{
  "n_layer": 15,
  "d_model": 256,
  "n_head": 4,
  "n_kv_head": 4,
  "head_dim": 64,
  "d_mlp": 1536,
  "vocab_size": 4096,
  "activation": "tanh_gelu",
  "norm": "layernorm",
  "norm_place": "pre",
  "norm_eps": 1e-06,
  "positions": "learned",
  "qk_norm": false,
  "attn_scale": 0.125,
  "bias": "all",
  "tie_embeddings": false,
  "parallel_block": false,
  "init": "normal",
  "init_std_qkv": 0.0172,
  "init_std_o": 0.00314,
  "init_std_up": 0.0172,
  "init_std_down": 0.00314,
  "optimizer": "soap_variant",
  "lr": 0.00336,
  "beta1": 0.95,
  "beta2": 0.98,
  "weight_decay": 0.04,
  "lr_head": 0.0282,
  "grad_clip": 1.0,
  "warmup_steps": 200,
  "schedule": "wsd",
  "decay_fraction": 0.348,
  "decay_shape": "linear",
  "final_lr_fraction": 0.02,
  "batch_tokens": [65536, 131072, 196608],
  "seq_len": 256,
  "doc_mask": true,
  "train_tokens": 622000000,
  "steps": 5102,
  "dataset": "wikipedia_en"
}
Each number is 500 + 25 x the weight over its row's rms, rounded and kept within 0 to 999. Layers, rows and columns count from 0. Numbers have three digits each. The size before them is the row's rms in percent of the matrix's.

# layer 2 MLP up, 1536x256, rms 0.165, rows 1218-1243, columns 0-127
093:469499460460497487483493456525511453492507494481462528498514499518519472513479513484482481523516480499483514509540513469503448419496492521482490506538531529473486493500476526563490498489475469461447434448482524509540530522478524522537509493493500513492500493478475514535524493521494451504474476521442487500485487466520488515514496517514505508501499518536504491509552527504514521483465
081:483533506536514523463511501527547500500493495489475485532536542516540454502488507497503525468514494530468494477507474484512509530506445472505492509487475511449528493481496473515514511523480482516521468500505508474472488515496531532476543542511479504498510489543491483505523531495481487502539546503530469502533469506504524490474443522512441510490481505491498451532485472525488497462595
078:522499463471517499464491463493538544484533467490476500523489454506471517525471498492480480510492450458482500489481496469538503518492520516498497495503519480515481484499528503506471531552495470492528518511505516520487507523504507471477489499519476451526482490508511478529521464494493515448513527472550449534493531504423519545474532517477450484469481492484531506482521528482466489538517
111:491515490503474533509510484488517522499493501450511488516507481511519525511526504485465456503517524508510536529533537505478449454511449507486456463507503516477520523513536479538466483506507471499472469472460497539477497511467507523496488510485497545503506504515478461509487485456548479474491525476466479511527465476496454528465528484494524515510495495496506466441515499467493497533525
090:499516493531518510517497496515473523576523485452492529514525533533455494525514489540492500494506520487491481529500451518516514478430515496508434524523513547475451506443525448543484497487508539502527465540536501484450539486476502518507437508459478493493525522497473552509563466495502483509496522545503526505485480532498475483479534494463512475475537490496527498492537506517486514516532
166:524497510533470512455498504511557466542492465533525555482506529517477522546469493462491514502462518521488512515514491515500465490491507478482555487527497503491505493508508498531521498499475449508525528492509489528472471541484485519485524505519487499451475457477504495460490480508550540467506519479522480518475514507477480542494471501524475542516518514541487440473465500542474517542496
135:533471517515496478497514521475472527521513542461511484503489470505508509528474492480503494525503511476518453502513519528518579507492458503518490454495498522505492443519529502523513492538468508503509517531517504507470513495491507504499459531531487496497481487491491481495489478458483499539475487488541464524489532444513477476505464514471540479488516498514474443479485506484518482511464
109:473509523485486502478509538511518513504531529511492548503476522557505504500504509514509519460482461497463507534478502507478501515476531475495502435452455495504469477451541512527484499495485554487467469505475551519534517496499504539524498482505518511467481485515539477485513478511511508475499518500512496469513524491519512533500538548468494473523574498504506470481535488457476521498484
148:483516504472497535518472534495517510495485501471538509472520463517497486512479510506516485490551498498503484502496502534501503473568531479458505509428507494519522541531502503529505499493522497506467514485561494511483489470534506513567506479522506461531503529473472499496511518498516500482536508502550554488502547510511499502556533499482481475460500513475496524480470480515505475499517
071:479533486494495492461492501493510466513487503491509528517513468470516518489511519507503447501517544515491554520560451505527488449447492470539488517513483505543538522540519485491505474541518495496497505471514489504504508513476476514535464521498524543477518543526491455468475482508472496533488533483524501509517501464526457513452511506507477496471487476537545500520505523486525529547501
065:515471558460500470479496556507539509521485539477511472548489484515476477487543457512460463522503463508483477523493490497513501480501464461478480545504475500508505473514500490499455472522501534521501469479461508501489474440492459489519502495481467507504450524533441523541541475483457496508479500533469506542514495479487493470527497474506557522493509496507472523512520547489520478517490
062:430494509504482496520498458496491514496500471551468480531507514484531484499484528528484546506513487498495510504470530453472493507482481513435540513524518486519483509542516542507534495494504477501507499461506473500461499491450465529522550510507500496550524527494496453517476476519506507472480526502533434510496506506522520527516507540510496500505485441535566527524460486504481455496554
078:514537498467509504522545516482485515482489531523519510480479503503472502495504464501500531499523482508503550455519516466484459500472473490552509461529482504505508507513566505532536525533463474506505502507480449516486520501484510506478467534531501533500452483501514420535523550504520489461487503476493481504557498501513522511531514527542523474511512489530533522497512521518502544472464
069:493493510454480495505500475535509474468527487556541464510526507497476491482554541493498479501549500506486530484473493452516474508465512502506511501548513496544519540537520495409500500531500515514511551473481495456512457520507505483496489483503476498494552488518530519503538474493486486485472507517520503493510497529472450476496504465493522512525455513512503515439521515475514523499523
131:456523511508523535544480474515495481496477486521489480496472545476474463527506474520480482474470491527527505476528464512495457489462462516451479526482508500499492487449539510486490509510488509510466473505470517466485541455503482493433472477519512536509508528512504527513508531522532455523478481541435559498519538474505473485488483477515514521543490473526505497523525490546538495523500
068:484479517449505502496527463522507498547535487509441493448488512465508465527505488498469472525500457503505496437451539464535501483472524492476519527503531478510489493470493533492513523467497526468470477519496551511497499521517519502469527489476517511513521536562494462523502491548513475465489516468504481485487503525519488507498513512486512540535553477503494507500500527489503467501524
058:480529497487544504515517486517488504470494436500465493512528547509502535463488492544523462517497507440493547501510474466545475490518495505491496495493540455513475482536505445522500510519489458511516494498522524513461487521477470493488470499481498519477492509538526454522508528468519498472497502488497527501489497546511522514505521498530525484535492494483502498525506489479489503516532
135:492570485521482506531513461499496475480449492538524533447451507497433506527472529524461486522450526504506493496517518538444524488503528448518510471497504470484476470530517523500475498490503496498496490490488510554508470465530508492563490525509514488470496471461487460516505523511536481496495496492543483469468521465553507467496493498479505526511509492498455473518486505514456501503470
097:459525491501501538518540490482525507542473427518465489514523497476512463522515478490471471486545485506503492522533485479490507496525523540532500504524505523476474513470561478529537479505520501492487502492474505463532514448481515504527530484494508517509520508511483538472497510469573521521512493559501489519525477484518473491491537471512513494523490516532468479545539488528502502396502
129:470492515527494482503491463458507482515465501524544481518514510466492491467546547521512476469550528451472477454499513434465536472481501545471517515470514476517517475485455516477471498506525502504533479533497488484508480518474438495483514468487475452499532484568458532499479508491477470502528476505479475519488513489457476475478450481499522528521510494464489544476479525460488490462494
077:463476476515493455544492521507477505506510493519519523522497548505484488505494494485511483505486514510450469513514465468463494512492489519519484521491504483482508452492457479540492448530531513476527472522484527518453526478520529447522504490494529478487500471512525498454495476478530499452516564508528507462484502530509503535490477505533483453471495496486518522513492479518505524471495
118:474436536476480561461502481497518532509513529514549479500495527517501497481532518507497519500512501497477490464471511483471522489488513511474500436519512482518491473525509470486466515526466513471475499508485491500483489475515562510522556540446508529541521467536494511541488517482456482497511459506510484498490522488496485496476529479482506483490488469484524429423540496452493506506475
073:543477522515502502544503516519512485478504506519533509479500525482442488498492491503462504504503479500525505500487511504476485454497510508479538472485529513504536499494493531541485531501507450444549487509510549491451507486466499492517487477514507500484544498529496483477513502508457441476468493487481499512530528520464499524510535509486495512486484476492498488516563536544482433522485
092:477476499472479533531488498489511471495454513463514505428497558505488510481506502517558523452475458456524489514476482492488451468480563458496487520504476563512512539515499509495456540507566516480524489500523495517521526542489510500478495491528492492574557473514508472496477498498477501453551526471488501515481494534479487527490523518460491487480510500491504498517483487472479512487453
119:465503492487514481498471508494453555541474512484484492536479485508493500506551497532450410428531476519489506464502539510498500470477494467517511532497454494528472511486514489491516539524551501500493462471490540468486510477542561495485477505560488518500501507530506508547500530522477487499473487488473494523509504506491540525483519479496509485488530519468497510511564498455492492510544
067:466529465491503455467494460506491543471517495536533492484496510488451489504531494482490510470505476490464557496526478462519510486462524501490474510496489491455519511512563473513475518491463466490505479497470502508533495505485509492513458511458502564483518481473494536510497520513521486525516464539525455518471489503470476505464472519523526551480481497479532505458513521495519461472542
# layer 2 MLP down (transposed), 1536x256, rms 0.148, rows 1218-1242, columns 0-127
093:518479563534514488499510511459514566511520503508547436509499505475499503482507499488502499470505528478499510489472453509475549568500508455499507451473463441489487501479501495432517503519477487521543560538498515512474472471533478515480486514477490497505504503505531485502482507473529532454504521485542502478509508539494485516496499512482493497491514468461482509494448467512489482524509
088:499479523485497485533466497476459489477526475506502528496485493466444567531518509523501500553468518463498503493534520520502476503498566499530487472495517516529485506524509520502473505482514473505485529548479505527503498512527523494519447495516552489503524528483514533512463460496520496498482476487520514503495494489502493518533580476505571482531531490488514551460514541481549512515429
093:481495459486534501471495482510529522501564520469505489494484431495508483535509524490460514496471471452526499512524508505520552512502529506506501519515502486549499486526480508485505505503518489509465514468518518501463515503486542488521492519533480463541479465502514488548527493455533496468513553516538457509484545494481501540486498502500494467475498527452495459488519561498514516498524
119:484490462544537542494494501474494496503515462481517477496504496465506546531464509487504513506513522497544523517540519462497495511522518503504513528493475482492509506476518509551487576518553489499494527540501488513512490496482484476467491533537480518537493520491491506530477500482506482495500504478485470505504495466521468510540500527507496512513521488541484501449511523515462458510476
088:527511475497485518505486460504506457488512535543536464495494477487530488461468502478495542498499521531486547508496541496509491491544491514503550528481533463485527501534494551455511503462506498513475487506497519511532477499541509519543561491488496492497473439513519492511456507538512492496528509495516494468522508486467487526505519521531527534497490522488502492479497502428528453494482
138:492527477484547488528494503501453514481486531487494440532509474508547485457519511516506503521521480474509485491502491509501539512525476522523452487495500479521540466500517505487458479488492545472484468496475515497529517476518523475499479521492513509531515539512539492525476490495484485538506495541477536495532503502522516447481509511490535470465477485477503555506498497462521495463516
126:506540527484492488490476477504447488516468473504482527485485500513541512480501510530514486467496517519528560523519423477473483454507511461526471540513519565473518544470511474483514504453539522492486472462496511508509473494533496527485535486461492511481489512484518501488504491539505483484516521503483506480507471562491485510456521468503466533528467510492541508504533507494456489497525
107:525499463514527488519487464515501488495488460468478471496534473499473488495504487475494499537508514499524496463541507500523524454522495478501503554538520513493524517552498485450548538494505447487522581509533457458477479510505506468501503538505485529513532509465493540524499535497484506499508492485527519522463514499510496492489453479512507560509437509507481490542484533554527494485502
113:538499477500484454513520481518460479512512487495492503486496520483525508491527490512471511542446509511511563500482494467523501501470465539537486499560508530517499487484483478469494515512481522534490501527470496488546483533504524476479463520469509523474511464507503495529502481476460521514485524496484475514499436519498504488477482520531525529537534503517518474489532501489485502516470
084:525472506544482543519504463490528496484517483498491500490470517525472511508494478525514533499510501467517497482472509476478473550533499520505484476486509521472502473468441509536485516482475492490482471548521497528478496475506498449482515512486473473518538467470479504490513487478516491435484486493498525498468468515486549499568514539535514473550503557487438486489498494499474503491498
071:481506546488435473500472495495524501476524482469510496485519492526492490493491505484540529504524469510519478498490465483518451480503491483538521462508498476485491490475491552476545485467484501529496507443498457494489468479511517524467490556533539540549455453509542495501501478468549512518514515497476494458498509480526501524481503486505508472483502505500520524517494541488484491488452
074:505520497530513483523524468480529513495499504539502490509502510497535478526450512527502530519497470519490494492497562501460511508498476519444555492505506487484483480548535539521501499502507517498504512454482486522454498480467472559499546486517476515523520491493478487518489500482530518505508546503508458508506502536495535507513468521508536526493468477520532497507481471513490448475562
089:516527498511557473537504500509523508493500477499474506483500540540441533500518490514507500488533490525474548474468463454499448485493491473526500470482478452479527523507517501528482507532479488503519491531491455446522521502488461470533457500505492515489457480514527468554503523502489488514515477512508468492531487481524499503521516481534515511534522489515505522498518518554489528515517
074:472482488505530516495485504432429522506494544495502511503527503539458532504537518467471484473463494521496533514514520500541475514483522490507490503503472519454512481481468500491509493453499438499516526509522495481502535486507501498481508509446525506463504497491483534497474517508494483512527483493506511479443490520529520514471481552500487525487521460448502497529488517550494505490488
117:536481488498495470489523486496506499520512511482482517506552464490517526503502516482519505524547516469515480500455548489532555528526536483533545481531485512488536498520476490488494486506504495513537526500505501527528504568499531527543554511478523490493518481504477490484506485507481538506549538493547444501474471530498541511551508525493500494472542515502485481473502479490488491500506
083:474508467526473519500470512456504546512530521474515508538534470541514499521515485478490505484526497542493518515523446507505505480486524496533478486476493537481535435497485475472508534475502542513515506490499489462503492487526523477516521482508514503506514458432477498538528516521512520522500509562486500529526509491482534521525541516521529519481481563528485529511505487514500475472478
067:541507482535470487489498508519508485470526543469459492516509473490512560484523500542500479508471496533525500515480524496474521512429510511482495526513497527511532503494488469493487520510521520504550528480478505464539527502442482473474536477512511472524554489488487476473496491511461498495505450522455484489480516483516464498495479493463494471520545514466480471456502513495555498527465
117:520452492468504498486499516509515514503556530474481502552513512501537491478509480470553484500498490501505522502499478484528455522474464531483473530498511515519503525492525484510530513534502505491498558477504498443482539553482494510494499508497467494525509511525479486484476486482477536494515493504473503482530493523443459534464525516535470479527479508538533496483471524449567511505492
089:529487499515511454478476517533494497484516565482501536500491501519503511500472525495502511501443553502485507484458554517501509498514492479436510540500492511525535493519474515476465541497492490493520541510506485493474476535518487502453461516515515488500488479512503446527494508531439501484506526460506500472492505532476500491516472537471495510460515482452513501474503488484487517571522
140:490488501523518496490495455433505481510481482525539453530553512485519475471528518499543484491526520467487463456484542451487536462471518551483505498513498490534512498494465508474481485504544491506516477530502481480501508505438463481453527492508490457509527470543491489517497518489483459495516471494516482529499507497455488500448470526517544545508503479450489535471459537458502491459491
087:534523554492532495455525464500489464485478529501490501517519493496496470478527523484521559514527517485441513488504512491528526489550469501522546481529515506501505520527470450470493508478493481462509518511489502505516527518522494495543490486482524468456495499501525494505520500499464479502505454495468541491536543497475519514495490478496501496499540446505527454485503507464511544503465
110:531537455514513418526498492537498483493517465471449504509506472474507482501474499509500488499490481479518501515521500525500448504502481499505499544480481487482489530470489542519536467479515459502514509470505511526506482531526422478485461462533475475495466527466495501441522470508524502526483514508495508483490464488493515501515502499524474509514534541501499543551464505531475493491525
084:475503483494509493477507473518480501537476524510514488525467515494509501462488463508515503496529500510477454473506451475523529553534519466540523506492493480469485474563504489447490509535517544523484472498466500492528470491550519506498464536481477508570499518457495484516517526513552554489526519504511495483468492512503540514500509490509529466468574511508492551529506488500527530468537
095:530518496524534485469523530501483502485566509516477515559491451507489472539488526489449505555540525514492512471535501502525522568527451519498526490486528451515474492505507494502513482493456454546482528501485517503465511464515494480526498518462524489462469514492506533503506497486511519513479506522533516449523523468520522467487499474535473496532509496517475528494515526494502486523558
104:527513515514514476482521486494520454474497465527506498507527513489486500474454499490557552533467502475536471504490508511490486522508514533479462477501521496471524493505500545507446476500472497514520570531502491516518503530454450540509508484450532492497509448533512482479518470478517526504497503512506493470485467472488471524504476519506477530474480497511508467490483530535502446491446